{
  "norm_place": "pre",
  "rope_theta": 500000.0,
  "bias": "none",
  "init_std_qkv": 0.0293,
  "init_std_up": 0.0293,
  "beta2": 0.99,
  "weight_decay": 0.073,
  "lr_head": 0.00652,
  "final_lr_fraction": 0.1,
  "batch_tokens": 262144,
  "max_steps": 2897,
  "dataset": "wikipedia_en"
}
Each number is 128 + 32 x the weight over its row's rms, rounded and kept within 0 to 255. Layers, rows and columns count from 0. Numbers have three digits each. The size before them is the row's rms in percent of the matrix's.

# layer 2 MLP up, 1920x384, rms 0.161, rows 1597-1737, columns 144-191
096:094134122118071111127151165122089143180072147150189127129119113199138100105121121138140146147151135119081071084118127144103154077100036155114125
100:162072088178065106100138145120141128170124069088125132101207106142150158187135119198145171143110126128101128107114203103117167094108165113151137
099:135145132120162165144136108097115150119101156113139152128145116123111115156092136098087159107106131106162071089169060126136049071058074095113143
102:124146177128110110101114129090105072172135134083207137114078115136136111134160124103114103095146132171112116097125126189164111146097171082168146
100:174146084171150129114112122163090183118122138141179099161113155105171123128121099097139178091112098073135075121161120170164129140085119127126113
100:105078178095115171081104126108154151176132117153155173126071143127119141162076165104170129102112122091164182147096111133098116119116139110127089
099:089065121158116123175184058112159075102080179174118130094098096138138109111147178115081153139126179161137148070130116159115103050139107159143135
093:097105115130090125120176084126126163082099087091102169159072076124097139097137067083113123186115115118162130170153167079109146108091109169114121
101:103182102142131162182142078085160079159154068118074114085110090116128086084108153136074140132137130093164195142119180117205103177124105112068128
106:161110108120156120108093089097197172087177135121123141104153097144113129163115166108131102136128172122157104095154148135137162127183168181196165
099:121130141146149136167149163130135087133165114131095088158073147096145097148086103060126177121162169125124151167134178144070157102120085087102111
105:123104144172107142112148145074157056145116138127113197183129095138130181149025108087185146154124160143156117151119157095084172151151099139131130
108:155140087118124109138128089141128141136130097118153118168100113168097149128162167135142119165105146097134137212131159147135090155174178093127139
095:175122142125110112100082146205128052109225149106113066097107110141138114128101122143053125132145138182123219189151101144156082108080123180150108
108:144114153154066176093089153158105129135149161148119095221145141094208138136120116121105135129131160083145122145187128145126165185098165103119210
097:111106163093105125154098137115157064168105128160163143109118129133132132146110127115147099151104092145116123176063116173150105107053066072157123
097:169155138140118085101128085126119078112147108167129176116129128129117139075164102150150114087157149179172095150171117133127130096093098119097131
103:136145097141119163132160140142140108174131127149123106133157162103166100138150152129174124026233122126171155101165116121128112163140158140168118
106:067097112101099175135100159112142131127082133134119138135175073124158149105091114140099153154195131140139139165139103110051144143139171130125129
100:118144123163116184174078083169118107143150091138101130145103093128155153130109163209134173139081137118162150174124170144177096095129152143155126
105:119158160139125159175146160112155137111125075159146124118110116076182144125127109126114160092150154068072062143137140132131124184119103132123114
128:141140094070174161174099123137129125169112074127095164131154124140104151153094114137159095162180000143134131098102181140144114117104132154152098
100:148106127131159124145114176131077194127121129114146126081090162110135067113188122117122097155178161153126140198167167145120101165155159079157111
103:102151138193099099074160129101111054133139114123118093162159110084167195129054133146158152114126098060191134152109119126111146126167183135157182
099:136106179106129154136135152159058158160174071142138068110085133147172118164150113093167148135158105101146155149089123129137125122081130143125109
096:125102117167127140158085117162121141041135133159119135160101121111081145139146140138194128142105172128145094155117180110126183110170022148145132
098:135089120143130088113040131138106108115141127119120141097109163107128124144092159151135108113100092108086121117131106086115171121159170145137149
102:167128136060153141130119155082107158112110091182092125111162134112147127131150107148138139152126123110133165129152079114133188141121118160073106
101:151104144167146121119125120120121167132109153111143156076094071052125131133117184143098070118089150147144150122135138146102052109102125157138122
103:129142105111091134128182134138067109125061060143085130073142111152113121120102155062079164126096148081132116157155148153099124143153101065166122
104:126092112094166087154114138122121164139135108188115162151117193089129149140065145115125085104082061080189144137136093073072178125178175123176114
099:145137072130147120140102109070156166141185160103170138165138171153123116132103112173223146140110158104135134109188128140157133162144172148149146
093:081116130123120113161136126114143117105057192082095218098110094126153054129166174119135164074126094091162136147096081069135096122189097084178141
100:144091103112082116120077097161106123122103124118115067114141091086124122115136132154101134171140134061161138134124156175121183113097160092108104
100:157206125128098138136095138126099175121123130116122131123066155122142127165198109100101128121142135118134116112105139105059142100129141104164131
099:122139112085133093139159145058155119107100146172055106085143175119125112057104102096111114094136154142144210168135127168202115148168196073129166
105:170130129154131155206147125146146127066113141088085130096063104150106121101129072139143074117181122180105113140214159086197131098217107137151110
096:103111151123132166107142164091071173146138169119108139042057101163116162158065136171136159138146092126148160114105167132048162125153073095112149
108:137123143113107112228126122082120134141088112101134120168119155113149118097116159156103136171115091058161119033165141134117135097102146128149109
093:122130159110118169164161148114084150109097125130125082122138118125141184106150101149147140119148105074144111125136106202105087217101079112192091
100:186161121149081191161143173082114166167132207112167062125140193094135179092099139117178121128152110130159185084108136159107181142116152116136119
101:107140089129159141137136122098124107106095113084119160081171147139073142075134147153168105190112214166102155122117097133121181108087108100132102
098:125104140127100145112136106136141103105089118137071181166145119148118106110116098176148089134097095081111130195124184093107137110080130167098099
097:107143154125103109115128128055091144082158090136120117132129156069084168126133121125120116189087100104097128066115148159143030119124118126172111
093:149109078105067057116152165191144106135137182163095158121109101115126107074139109052168127122117201160134163166088170112036103166128126098114140
096:082170101107078186126119126086109127173160163145095149117107162112109133111097078059131161112199114208145091158100161145097155141130111088103154
110:076142137045127115122069169058103146182110160121136132173123103111110159136120100143118139103104096123110101110160176156090102151096134139134053
098:141153088132086054124054125096139146121134174108145077010119119114106112109129122130097088104116124108143161112137058051117118050176157092114145
111:113115107204152105123117107101057125181182096132124105129167099109146138154112153125098094140192113130165178122097142072117163131095102151150121
093:146046122150143100095121142099139152167111148206106100149079144069203178089103159109150114176084155136132097085087153159110089085109181126133188
104:071102142119112135137100156169122148111117132107168063138100104132133119099117158117114081169135193129143168162105146109098156133099166111120130
098:176105090131134120134114104119163153107138199114138043069176082072107113117142108093141112098141169130117111138182152121150136086106115075092119
100:197157167110158077163151079080171104102124136148143115111152115136146115186146102087076130127148135167088110149093094121147172168074162117142125
096:117144083093124167176117178135091130066139132090182116153150152109078138114102078105119140190168112127129122088066139195157085125127147126153165
093:103168153166112160129160138206132120117127144215074136113133147109129093107130058103089148158123156093115100123173037060091096141095151150167103
102:164153084113124127110162186121104111089117143127138134142121100145098107167190186161099129163070084129103124169179206144130137078070203137134112
099:149176159082137064080149118134160148089138139140143138088097097134112133080145085155138167164139184100132160133161101138159104196089127120116093
098:079118148140141144144170130073113114121122116157167119168076133145171128085112122146224088069090103093174176111131125148146150144104139148108153
101:167143101118121145108077141127123138063184138121122174162128140179126116105103095111115121101158143064090082112102111076121156099120174124146127
094:127093123162109126144117127126122119135128153128043093101163126115150203145147131239120173176137105083046170129169096118048105141102184116143098
095:151066051127126151171147087128141084129098109123095125098075144134136206124147077086131105052165100171149145139171071145125088120097064200154149
105:150100143063161103144114098140108101137116140127105102126179131153111124132102158093051144115121130165109114112093159130169118181163110120172082
094:116110157134157128117126152106120127149145163141119136185155144143170109061183153145118140121116136167131166155105121119096120127140125160134047
093:154143135083134165115122134125114135110117135175164140142132083091169142074108142116143148076132167070113116101167164115145129144122146106103156
101:109193151168154159170092161096126152099090074167126129082135077078122137062142136169169128111167075145110074109131118136100068135144118096181100
097:068115172124103113117141128081160110115113073114145103148125083088135138142138124079103093146111151103161143130143165102103137136132110151167130
104:119141107133127148102124150107149125196181154088142147128093122142108142186087116108203170208111082150112106117110082158175121132142121139132101
102:139162114151141146105147105164117127119193160111099100088084103066168137146123073119127126108145107185138107151117124081165144136156114121123181
102:135099109139088148168134152127107158107138132134124152086088157093148103105149124148149142103118144089072159115200195163080142183146151151068139
098:125106105097101128151191141090117123134138200168131129089195148129117101149065085095090125127178102116138101123147127103104133088130109203125093
110:088161135152112128126154147171133139128146152144147121151102107142090138146132165152110167121158162161171122083093090158135157129146093119122075
103:160150112146127066157180142132150146140098150110137148151155115161115141141107158081166129135164157151128131115103175125155117141108095157134162
106:102118134040158147095111063116105142133080138126126149149156076130054106126154145119099090137164123144154140102155138143083085148086160130092129
093:153138172125145161105153080152116104136151127078137109153114099121085147067154187127104141162161132151078105188114153169179108109122205124110057
096:155123154134107154191154151104131146117106122130065110111130169107078139077108067117167120125126100139115102097153179100105149067111110133125106
099:118103112118106181136210178213056095123143106112134114108154102116143115117121136172104142117122167144137187109146086130171110188081098098100111
105:081142136108175148164128150100091151129199121126114111152104133147144145135107179113147091112123143093139141138095117124120186071174165199140195
099:143214113104161135167156114109152171133114121135099193125139103140080163138135139120151107153144165103107153123143070157122111075095109115099120
107:136115105124131104148167129125159143128091097072132123112129159143107109139151148205146125147111158160129114121114086072122121134120154084096102
095:125113181105171138161114126190133089146130082137218088207160092133134120122134111146118169182086113202108087124158090142096105089125073146141126
109:168125075110138110111153140101102122091112115135179139096155221155131123145133128179157096138114102146156093135177169103104160144158087138096095
098:130134153097137137165113092082203126178162162099132091054104133098098148117183135181064100199131174136118099168089075089122107122118123116118087
092:071109069194133083157152087151126122157146136096094132055159143123121113113163095080144140128136092075121165119199115129148137178097063175123122
104:121060118128175117078095140101117137208115107112128125112132153115153083046120135125128103160180075111117111141097060053126074091193147096127125
098:077215102111127109139113197140133141097199148133163106124218143169127116103115168153176102184114124115121100174111189122118153091096055135132112
094:149130117148136120102147129140162071130129134115086147144121150133147158084111115151104060096104115107191195171145096167167165116096116117161138
094:162121157121111096173169217127156115151148055052178109139147130121100116116113133087101094101127123130107100137108135129154119130123130155172109
096:111114117108149155109098165153052106150128126123130090161120156136124103055160126137195107085093149116168078131039099168143039071118077000141096
107:141141094152093119112162120142152183181111179129149138121169057098136145137118152157132166101089157099157105138094094109115116123133157104143135
103:180134075134123173179113109141135083131086089141112117117153153159204102111159174162104122131124139118134110098146052130212139110066087095108114
095:184189086125176120119110189115082070164122143166165096115129110124152119126154110126099121107053107166113115119119086136104125118161120095159113
106:148089156146138149170191125169153138175139126097122106160105100082095165201133109086098136129085128174124102131114099149115156148064132126138150
098:119131145132107126091162092111152128113042113044158125077112135102074182114162163164112147092122131121085098133054124155074159167126114128094180
105:106159121095115095109152148144101149199115130090129180115084137169150097133133160117124180108153113138163168146135103089132162060140187076128114
098:129144164158145163149090172113076131161124132152141124074094076161176127115094121136117165139172095168069127134049153044095230102140128136126139
106:100106145112160117141159099123147174111159141130164167119138134111110119096129154123144164106158111086188106125143106081094120168138073120090135
099:063152092097149205125134169092123182101099170177124124110172126170182053120167173130112097123110101099155085161157110143101162169147187097073139
104:114108029159188128166164072129129092170091159116116175132102153134159118132126153172163169143120124105136201124086049062069091176129159097163116
105:127147126141164101208077117091106118108126136156146183150152120141154130117174112149157123148151111165124163112093116088119111099045105132110078
097:139153076153145114128176125137102162154134170114063122072105120132149137161080164143141081111134102118201149121151136060140118054180139133178156
101:159106099098067144110072115143173136122130129186104115162197130156132145104127137102153155128131118137095141078087138096163141110126105077148070
100:145091108114109087149063158132079125166126185144090101175073068161141167134100092114102099073121131088142125103173181155176138089121059111069098
095:128083139091128082168117114152110135141140126140159163183107095080195136118162236148137098132143106099103107142146155088148099161111087167115072
098:123123174101174122124125168090207089078072091119142189126159154107134131136163109205127086125092141102139174100141123214146124123186145198089178
096:129093163090154084134128176132127159104118088123125130124089144141147084146161094146140171107083073073125157134187142153102122120026145081111069
098:150157162134155092143200133121168096130180092154104149089085143082172196077175159187121077082083139110150112095082125149155127170149146063180132
098:178149121115163112142082115106141134145105121134159082114157108150087164097129099137193183116138076065140123109162099101142144171177162137156161
101:156101140088088186173097161081188193118159119112120091089083138102171139106158156178115156148182153176183122153086216136157121142089162221155128
104:133120153127139066113192108098125107157158138142167107177104142117146183124074103136092133118170140120075103116142145105123134181094098125067079
100:142112080165078146095135178159146119151149122138102123080097148139142122101128065176163159080133112180141096070151175135150121124126045061128140
097:166076085139096078103154151156109109175109168163174164132059152125099144153130145182131105181143151114168165144168085132115073097143081145171115
090:129074116168125160175080098171166157133157088193080138145133120162071156072178091185082108168119076121064155094104116153117126179092143153145128
095:138106091149104111146123084121191109077146159129094085131115129140153142088156150087102109105137115087060160138144092131087102103072134162169139
096:130164065131151153075075129167132123128109121200128131142066120146132112150134113152065111090120120132096163120084166133085146087121084191138159
097:088158202149116085139088127138119097121124126067138101098150126143058155123057070167161139171108140174104156125114114164171178146092113129152130
096:141123102199146071131146143107075147161198166115098106130118077125108125119104177152119117089171113127112120088153063076123147090204112160109134
098:192099149066122142172128101174095121166109132200108081127109121081145164089144074101095082160131132183098076096185103137156129104126069111115155
098:125104140118093108149123155125225109167148115079063128146111105121132102119193182167136103078172184110128136114109122081094191092152157169106071
159:160205121136102167098109107160157144084143188174110142126112037180094124119100100154140105111123099096159128133094140178141095129107138158145103
097:113114190094134125119065124158144108081042136130128082138120097197106163124122140143204107099083163092143096130153109105116125145198098071119118
092:124091161079093125113103120127133112093111140128168173093081135126143133140130117112120171097142125127171060125156114103107167142128133181114104
098:127170220133099118141073138166120092106106126158085168092087034119108067086171168091093121125151140139114069084163105080199117151096115102131112
109:153081094125121125115077146168141103117144143153154210184120127166095194115117156090199121133074104190131123127110138098108067065140162176136061
094:165084112163153107044158063200088130131174090068114123146100059153188116159147167151099099140145065131108127107125163147145099153113114062125158
097:159075093144174192209158108114117120083101180081097124124189152123094102129144091064137111132121090089192103136134100153117097114107110181152114
099:138079122135105122131140118125140162112153120123102069141151119086135141130084071150174149135161141097164125123094119135123082132099046158153124
103:142141119131097090167169099162082102178095100143180114120070148133130101213110171169099209120192112131107119148145133123124078120125153101102118
097:139110099142142141162107129068136153142157128166130104127131109135111060134112158133156125119121164070124129087155061118099137088167132135067163
095:137063164155148107105112133137093146134099109151150089116065169170122186119078165112199143173118214098131170155113076124190119119132124129149123
101:136100080115161076124155143114146112116164099069132170118164078113081120181158128117095205144087096144125132096120126098103136119184131137106155
103:144145125167144138150111153087138129095112145105086172107134146110123105133119167217152164076091096126148094154146082187115085096188188135121097
108:158137106114142150155083187144118104104110089136127149148166097166044137112122093125147181137150145097108101110152093113139132138108095090140081
105:131131140157083178121086144150190111142118086114117176127157123132109116104108155154100103145105177164085172180139139125187129156075169127154095
100:141140093096120182108088151109169144176110177166130097183067124124128141140150163119150139106149130057162091110122138110067101143154089102113125
097:114189127148145167232075137145140140139132126121115079096165147090129158144150114162085084109115135122133064108094138114161207154118154199166124
096:188145126137142143162141124156136097106176075130134186123125168080113163116060096074156163110121119153127178075166124128141114100117152172115096
098:135061094170119122110116131111136100131151109082141074106205173171124140103172101185151155119081082108119174113140139111132119135168127130117078
104:101147060075133083164127158105103098055130083152173131096177065153108101121136187138097114164100132069151109144104122146151080114123158161057115
099:127155134076116068129151120186122163108142149099090056115136158080123109215147138161092089137081089097105134122118183146162156136212081103071079
108:128124100111135220164094120091132163116161101115231124143173150161125134105124099102088086157081054121134129195150181133112074176130094173160084
109:140111130128085117100088102163140135126112194110147154100119091144095104085109129097199102124144136055122146120086095152143097117072103111179177
# layer 2 MLP down (transposed), 1920x384, rms 0.143, rows 1597-1737, columns 144-191
098:107098169130131121052173088123109201059156102123066150145067155181089108167110077074155119137157129157124159097101152105092092122116154126092142
108:119107156176139062178171133178115109087132161118077136108106140102107055091143108138098124082071145140116096096160080158124136145115136147125107
105:158091107087193149077161129126147092092130057172091092155117139174093148131155187118173137102108125158192149105136145131063116174077143126169093
100:144157212119082170095086179159123115134115117163186144138149162133154123141134109156127089119171143133120153079114099151097148124077092130112143
101:134105185100144103142132151119117136119152094144132151121156165119111143088080057123166131079150092117126123125061107078148160077111135135057140
089:148132102119154123159168107151098126103110177118127110177150089117152117146167085136104126141133122127106114088154078122135111078152105121136121
104:163144134132124142128143138117132110140115142048110183166141060146168157162116078106107105109132128069101109135123111166177171153148109109119124
110:135191174145116121169170157123168136130163100091137162095137130097166159127154086121102135071129177127125103079072101132129150091147140113194075
092:115102162143076123053132138134126159108114168146139141180108174145128176134168087114160138175107139139092093110133091119013082106103127202213126
099:127133098108126097165153163143132090133207149145152075152110107166167156114134071161123157140129130118152171094194089139128110174099116123099124
099:110101084075148148148085134110131104148169135118066121069135156117101135167142086116101118078136121061144185065088107121098126119169135151153125
099:092135130174112121157089138115125138153161133090126151159112072122104116112095137092098046120136108089088138146174115086134150113180110137106163
098:177160088171039126069152127084130104192119117174113130140098125121124103131064091134173148090119147144095120070112119090159081119061178099175124
095:140143154084143118123087090091137147173108166158126106182159064133147154183184126162114036131070156097124101161108174094165118098171063149095150
103:120149128125092141169164095101148176188061162120145143188093162148127130113196169154133171179125151139100124141128042139155156159118150109111173
094:140143116083160175082088118119100119164150107115136102136169107129126179147125140143136138088162092122091163112160175132104116185183191181144125
106:120148138091101099126156089152081130095107129130134092107106099166133106123095144149119159130076158106133146139079082168204140119180192087154129
105:153175179155131094130134101137144131168109134121152133132159121165106180108115111078124183137121106117107177108137120099088153058041133168144104
105:152136138107117200094116104090106155134161172133155120072102100103127054061125128115148131074143174182071098154096100186147178147141154117115184
091:165083129136071051145153134089161090135154100137150141132210160091142097119090114084129118145140150112071132182123095149089140176127143162146126
102:100096147106156101097129125076138111159134139178168136124121151086125131148089115133149116155098125091123155068104129143075139107122096108095115
122:076101149103112106140118094163132174131100096106134139134154137182101121146094118100124091152174049133084107078159142162191156144100102156090141
100:153197082175088109162105176120161034103146090165164100122098092150090172160119110098174125130150123143107046098110121106170161106070148136122095
105:158138068130130149119117064161106122132123125120160116131128071120074149077126136195161184198120124165132148120129124098101110143078119084161135
094:154110082165162103131068098149166119132111123126129161138092110154100095087157160177115174091151112136100095130155181135117066110192123106167087
101:178137097115216169125158141068119144176145126168136071194130207050166100137119161142126158127119074092155153135120098180143095137079169084127165
091:040164156162138175156162132145147134101078155120140134142110072156159147118131145164121112152167210104141109144115101095092130131094129119109115
098:038151157112129134059133116138127107203101107113164096118108140136114078121101140136104110103095100070176090136091174120142101097137100162151168
091:169134118110102098133157131141118154153090107140122107165103151183112110082129144138117163132190140141114103127143114158086144129073149132166152
103:123158135115072103159155162182106176209134149124105097162159110108129116132139128148121122120172119195032164140190146059127110134210129178181214
104:128136162098134156178121136056091084113108146157148083127124128120155095084160088119149142162145087135155089094164223141115091108096083196159183
094:138123192160139063107181175177106163118123119156091097107178144151114152113172184112111169112123145125088129159076146103084183110120135088153073
100:157182139131074118115114110109106128147118107135139127114120157144114149140106068138145110111094102162165067118115139139167127136071169125140156
100:139095089123198103154129142137128145143182127139100181125114140119095139188109126140119179100099048166130124129158150101129080182128109118145100
106:096117163101094123176142129119170135094091123076080044122135161150115133131079170135123115174160163105146158115163173136166074131085116191107123
101:121146126097137175126105105096103084141110142096155169139130104114062128095100148193136110192119092078121085152167133092121109198151085179065102
107:162091178092172058161071106143173130083131142137086142112156093120080154023131134154165076109127041084108177094167109112153154078170103145145173
106:143144094106109132172119157087168095106121125129184079136123092133109170131153120151135080132157114206124128097144104214152123147125122140118157
103:135167159118153109102096105157140101095138127178076115174115123145086167157143121148127099169121172124152035130151163120085078140154169140160125
098:070126147160155066081066158121141112163171144125193139091118130100140133089135114121026121074123134144138145135140182087225151122105100108130156
109:140123119117152050173183098116127144142108114107137065158152132133108074110158117149137153115120073137110103148104123095108097058158182102157125
099:132128165158082108128129193177185114132171097110131134113109132090178160150101077134096137086111109099155102114117122139123213114116118071110110
102:121121108150169115117129173130128147167150110049137117140109120067170142175125109113131189117147119183154136069183158131107148101104090117162154
106:131116156168132142181178137149164114137115109125144110104111108068174137102143138126095159120134109141115091163114151132114141069188122129121125
099:097119131126151110134117116132112132138069159082117101156155107081080110157133113147165079065119111138100164139152086107150145127028135126130172
102:154138122108198139110107131134133166085119125116142182150132089056116147055138121167126121196124166170119099158221103095102130112139166115119007
088:170121136182119142161134108160114109059138119158116141050109170130118135122199129145086162133173122156135136154078138106155150113146133044120178
093:127112134115133142132135102065139128072090085118133134159125154093169087164119157107113130152142131077099094125121123137095166144109074111159130
099:143107134159073080165158159162215131138141116155145120062116082150136184111104075179137143131074148129125120120142150131126135150177158164097105
093:141174174098077108108108079119125142078123091085060088109145078114150089142100154093155184109100102127128159128126090172147113114144156122051120
087:162186101112149127097129133075132110137127119137077150170171151104102142120157136156132150065119118156118114104138160102118136120140156135154133
102:165122092122095088107170189135139128155067147137174106156081141125130117172141137125110145151132179152078090117116115118098098153113125135117135
097:127104128132084091099110139165142139103109111134081100135152170096143123132112033157200103128155125115150107156130092141116061116085157144157101
093:132119128121090150145171095105103131101148122144086128140147086127185143108132119157123109140070105062105066165182152087162160137138097123125156
103:127132140081140112156165151144095114167126186153082150087165159146175121174083097123150097076088132095129107116133022146111130132154134146151115
099:136094139121138102112119131151132172165147126169194142082183142119167113077158145101177047138150119066225107112074185166076117147153142125081161
104:136156105136118129107088122100147224180119139141154131150130144144195131170193123085125195132140111119088140145094107170061028147157197135126148
101:100177180123119075126094148177129152139106098072159148120146101144141102168139131145152155081093103093082089137106114091170139169138106114103142
103:117135106121061113091102109144114151189113094067154125081063117175081121140106134149181156139137149140149127131161129132158116098153064117090144
096:093144087090161130085144116169085201112139137171214131098111119129149127146119118105176070109097099129158068095096177153184108106137131152164117
094:141078204134167146153089173142051164137140077101089117158160123133217185162125106142182158153090114063146131154096163075041111143128095065123145
093:111120107121116137142151131091128108143140134122100163156092165158086173130140127168160135115109146126139153134168134100075163086131147160134167
085:128140119124162124109131129105102074147178115111173138102171119110079132164086069076152116155102145044101141106115121127135079142085103117117116
101:147173124088113110134147087081099106193158114116069155111122143119160147112161127120087075116131163084182158109137118149106132114143131119120147
093:128143111047105153075117085121085075109092083118144128186059133232098137094132162113140124112092151110166106153101074117119128134138136184102194
103:130107143082149116094138083160080093094105102194079173120086156126149143117135118171105127163122161157123103204161140151230192121095184134127155
113:147137115163122139142115167190130115068131121163177144125145096099059129113137174071154081123115128134116107155077120161175121139121186101127163
104:093143127154125146077097160120138108157086077145103119137076109058070100170136141173119102136111169072142132152157165184148117133124107108138057
099:102096085162143083115155096095128125101180124115132113136122112153133144125139127137129129201102164132134146140092175187169188113121109131188119
106:114152137086097096121142127161126138144159088138162100133121128147177141124155154148194114102123065112089174143147108126152068162169095144058110
106:158159156177132188118093134051118131108120164105137136100112132122110105158129058146161152098088089089175163118129144197093200152098014094144143
100:197125139132090106127147124135132090160157095119155173114102160133190125164107133186172132124130109070130168151110095151106170100108161098155141
102:123123195137118154165133115128172109124159133133108126091072132129089151113101117180107150174183125127117127112141140089091161081204104145143126
100:137085095106143172120145120074112101111156138147105124152139107121090104115109113103118087138174154122133146109136163132143188071101135139114185
098:128107108145140139066077163120120122134109186150155102083127166173120108065088143118136116132099126120150108084196151144151105127107147096139065
098:115195117068139111104096096092139100152157157103112114116114128146164076118135162126103082128156170080189130173096127149123069123161107083137099
109:132109092148128144092116155132118109133131143075121127157158128175048115088189176152113131115118087146120095052126116121141145093164147153094113
098:062097111116112069142077147115131156134086200142107121172121114085204130095114088126130103150114112134148102158150207112106104144107058192141078
101:161073165143101171089101136147141139148134100129106099070105092144146118124139110129088171062138123094146110178117135127152166124131112169143081
091:107105152127107070095192052081130099069162110067080099140143100178154148117111150159102092140094132125131138080117200166108205136098113110088162
112:111104163109141123136139169095096122129173149164110131075096190126086102126154069099158063132152160114124156131172137150130119122146118159107134
098:075116164126158127140137147107105142115166155095085151103121170162108166118115071061127153126118113169101101160214129232117173144122126111139126
090:144140143113106140096142128081148206087099110153137146122118141163121165141107105179148100062080121161155144136130125137101105050124123096089120
090:149126127116118147143137122127058125044127141145140139165086142081133184127146136143134091134136159147133107075147200116125150143118127108118211
090:147063189106122113117152112114116108163106130092054160116070093106145138113169130133076131092163092124121153054125128112135123160162164062094144
094:097186110102092160105112096084144159157114163108086201147105156131179098110106113118121169075127151091196142129140138140091183153108143061108138
101:081134095095073125139118119165126112139096172149115151115053069131118185118131139181178171185072112093126181082158108114108087161142141146113185
093:115136095178060135140095103134175171068100121172172103121105079138139207172136077117096145144125148135134158094177147078128176186154120151142118
091:134113108093089107162084120156095135102157109176116096148095190130109079106058126150097157144126149153094061120160136106192133136138180100105175
099:171058133093122077095164129055100171178085138111172167193146141099114098148153148125167146127121104129146200103124115145115106108156098134121096
098:098131115115163110088091097123085107076178148157094123165139147075146158170175128143135151154171176131026163153139164139142100105120143099076166
101:137096086122171128140199159126122134092113141168148097117080123107155108156137131163082132149055100145126159208160122131158132113202153139146145
097:149143098093085166156116128147182127133132108150113145085089089158147129096112142081105174159107175173083088091165132143186096135107195139092108
104:155151128146155141112146080175059141112165089134087109150089154108086117160143135139187139145120130135122104081144174108195177172076109143177116
102:122133135142121115131112172103130155080122103143094149163157178146202085099126140109081079150091101070167156090149122123146092104133168177140100
106:152105108064124146173096143105153100170106138145108127114113130106131077059107146099133150159093103130129142117062139117131126145113152190190133
091:139103178163065139134149099130138109171124133107148145064086117126085159133169139115114167133112106118095194053131120104125152120101125075147117
099:135126119095148111132155136112133139082075124127174153108152117079131119117077109094085128193087148165105127167148109129163202142109127127127113
111:156095127144155121133152133127107082136131113137162093141117082168139095116129135161101136076176098158099148135146102123079164122169134113110126
103:119120107102112159116116150183178017098121141145124125131111097089082133138120138097134174095075134139138141126124131165123126147116132084166105
095:093143125162093049130151130107110121090142117074150108092135124129161098098138138183124128137135102173129110148148201144187170136170132168110109
102:178152127089124107124093155147157111101109100114172135108132136053117133151081139101158171140136144131143118141132131124093078156089119131134070
099:065131095108106098089114129190115113109100137098067178154119129157147120085115083093142185130136146113124130110120140147088183120107189155122175
095:081143088119129143112119117197108065197162152127140124130066145215171131088092139055124198162126093118175162076122127110090120092112110148149094
092:111145111121178128154134106133096109110129170137159100169124144128148147189162121112166164117117143155061096163126151100091163188173078148141151
088:121142114116127157093078130060162160091113144099109063208187092091142111136113100123157127120147083173100114184154128165118133023167157167081124
103:120097157114152172098199166127143089094155091129095110155164164113164058169084124131077135076123067141110094126101110111096165059128183150108046
101:114047088049155063094183105130136116098138144134155138165144113169121168130114118062119116161092159095128180163121098132053091167214095099163140
108:101176159161112143135044150119137137091177110169083098116064138095181070164134118091202116166104051111161130132199120113089162132145142158130130
100:100116173095120130116108080116135127163090097139127183152150125116136124180117157141114095106144181106164078164137124083046155149117194160134184
099:150114136133163160167099181109144131090095096131155112129140135129095134113138159159138157142140161174098128145109136136126140120142151149140177
095:201116078049117049090143137118114120119040093140224077083160169107121150131095167120073113141079101135148108136123150128106139063122121088117140
102:167106148080124156089142112100146093166150130143150146145128099116054127110086141132112108156083137179129169179106168129113091123153174150122104
091:126088146168098143154192095146057165116107196127176079160149108106152124119158149155193103153134099098181139195150110147105160134123178092176161
099:143115106120117174147162120130156101138171140153121195113132184171098126160080127105117144169102144078127113170117132130098110133178104116110209
107:122151102198157185187132111127101132157155088118131095077105126098111123115174160100131129052145129140125106081077122108095082172083109113107117
095:138113099141101125102109174076057156166134088064103146162138131184119081120127150139134177067118131136157085127162123094165131157184087140146132
095:120090150171158122092191150161033162080117156110144108106136190172107112164057087072111089204159139137116124115141088118116105117121141097186104
133:154124174128116179161140074188137139058119081109119126135113139207192143172138109144156083132119119104159159147093087109138133143108173126102111
106:120155158139146069084198129158143155153117157139098093118153055197195093103119102150159144149155062092134135096153127151135078137144127138102174
096:155100196143153109122124079196139147142134089100103174155160107115159036118091194126127178117152172127106102156119056162227135162065119142102169
093:205130141156129117088153186156125106066131166168128098125136127153157087094119111130101182124134086104159100183160104146077097129146120122129133
105:095136111108111171136102131191166150139141080148094138118123095121097094129152116110169121132141120119145201133150108140162134168199096122138135
105:143135101193118142147180081111117125085142087109187157148118150137095132110134157076098124102159156082106167121157110109077092131128161142119102
098:191154109175148155171117111143175062110168123159140115157129090141143111113093110199164065132135124150097131181148159132126122112137148041169120
090:212180176099136136089102098152136067105175091129148161145114134169159140162170150117125159052094133138134105100136092088058136114112122097114148
109:112162153131131161150124171148160146162100142178092153109160096132123107125096154112162095095123135083121089055140151096121099141146079149127152
098:056165127122062163135236109141081103131114112088051178139110120026154153084131132193141113102119099178168097145106150124164104156068111166125127
101:108125168067135106131115118210094089109141181111154070157118077149107165146103112136033133127145164174150143129111182130102090132112134125145069
091:222110119156124201159083112141129189139148141103115183188068151120171115089142132137210136128100108117121116148092082069140194147090138132150158
108:127141186110132153179131151122150116101130106139099156122093060076050126146137128079153077112106095141097104140054157114110145148137148081159111
099:169109190186136132156146138144158115060125121121107159105165154089126123121123098158116123084125127141148177110137159140106133085151144114079127
101:183151153087147149165191126102107133182105175134096059124110097173184114132087146121116196081162116124171184099096132181118096139136140128121193
108:100137142141098131143191136106200119145078098118130109150090106084111127094134173174142121186126138085138208126127076172100147119100104150075121
103:085117142099131066121135157126134126165108166183197124132113106130167106159179146090146145142117136153091182148188070149135159121090141156096097
091:093152065118191094154098087095125101167120106122175150120079094141070133216101166157129100115128145074158099129141099122112119143165124194117114
104:143142151153186115145133100140113093228137101135095081163126083102075179182147154131152149156145090165136115164124122137114203143074138121122093
113:094123112095124121101102155166121118097159167148106104130121108177130135144155162147176156147047158052122139142108155176108078092145116122100130
111:137114128149138129118138117165172177104131111118144141097109094131178208123134107122079053093126164122066115093194120141132135102091110122077116
094:085113124117113174180123088129127165129189163172142133158072090161128187179100119136089072130173149118180138112127093146083106115144155105129136
108:123140114138141158107141099200093152096137190104087134106196110097130141112101116128145111142088139118120122124111088095101140145125123179087189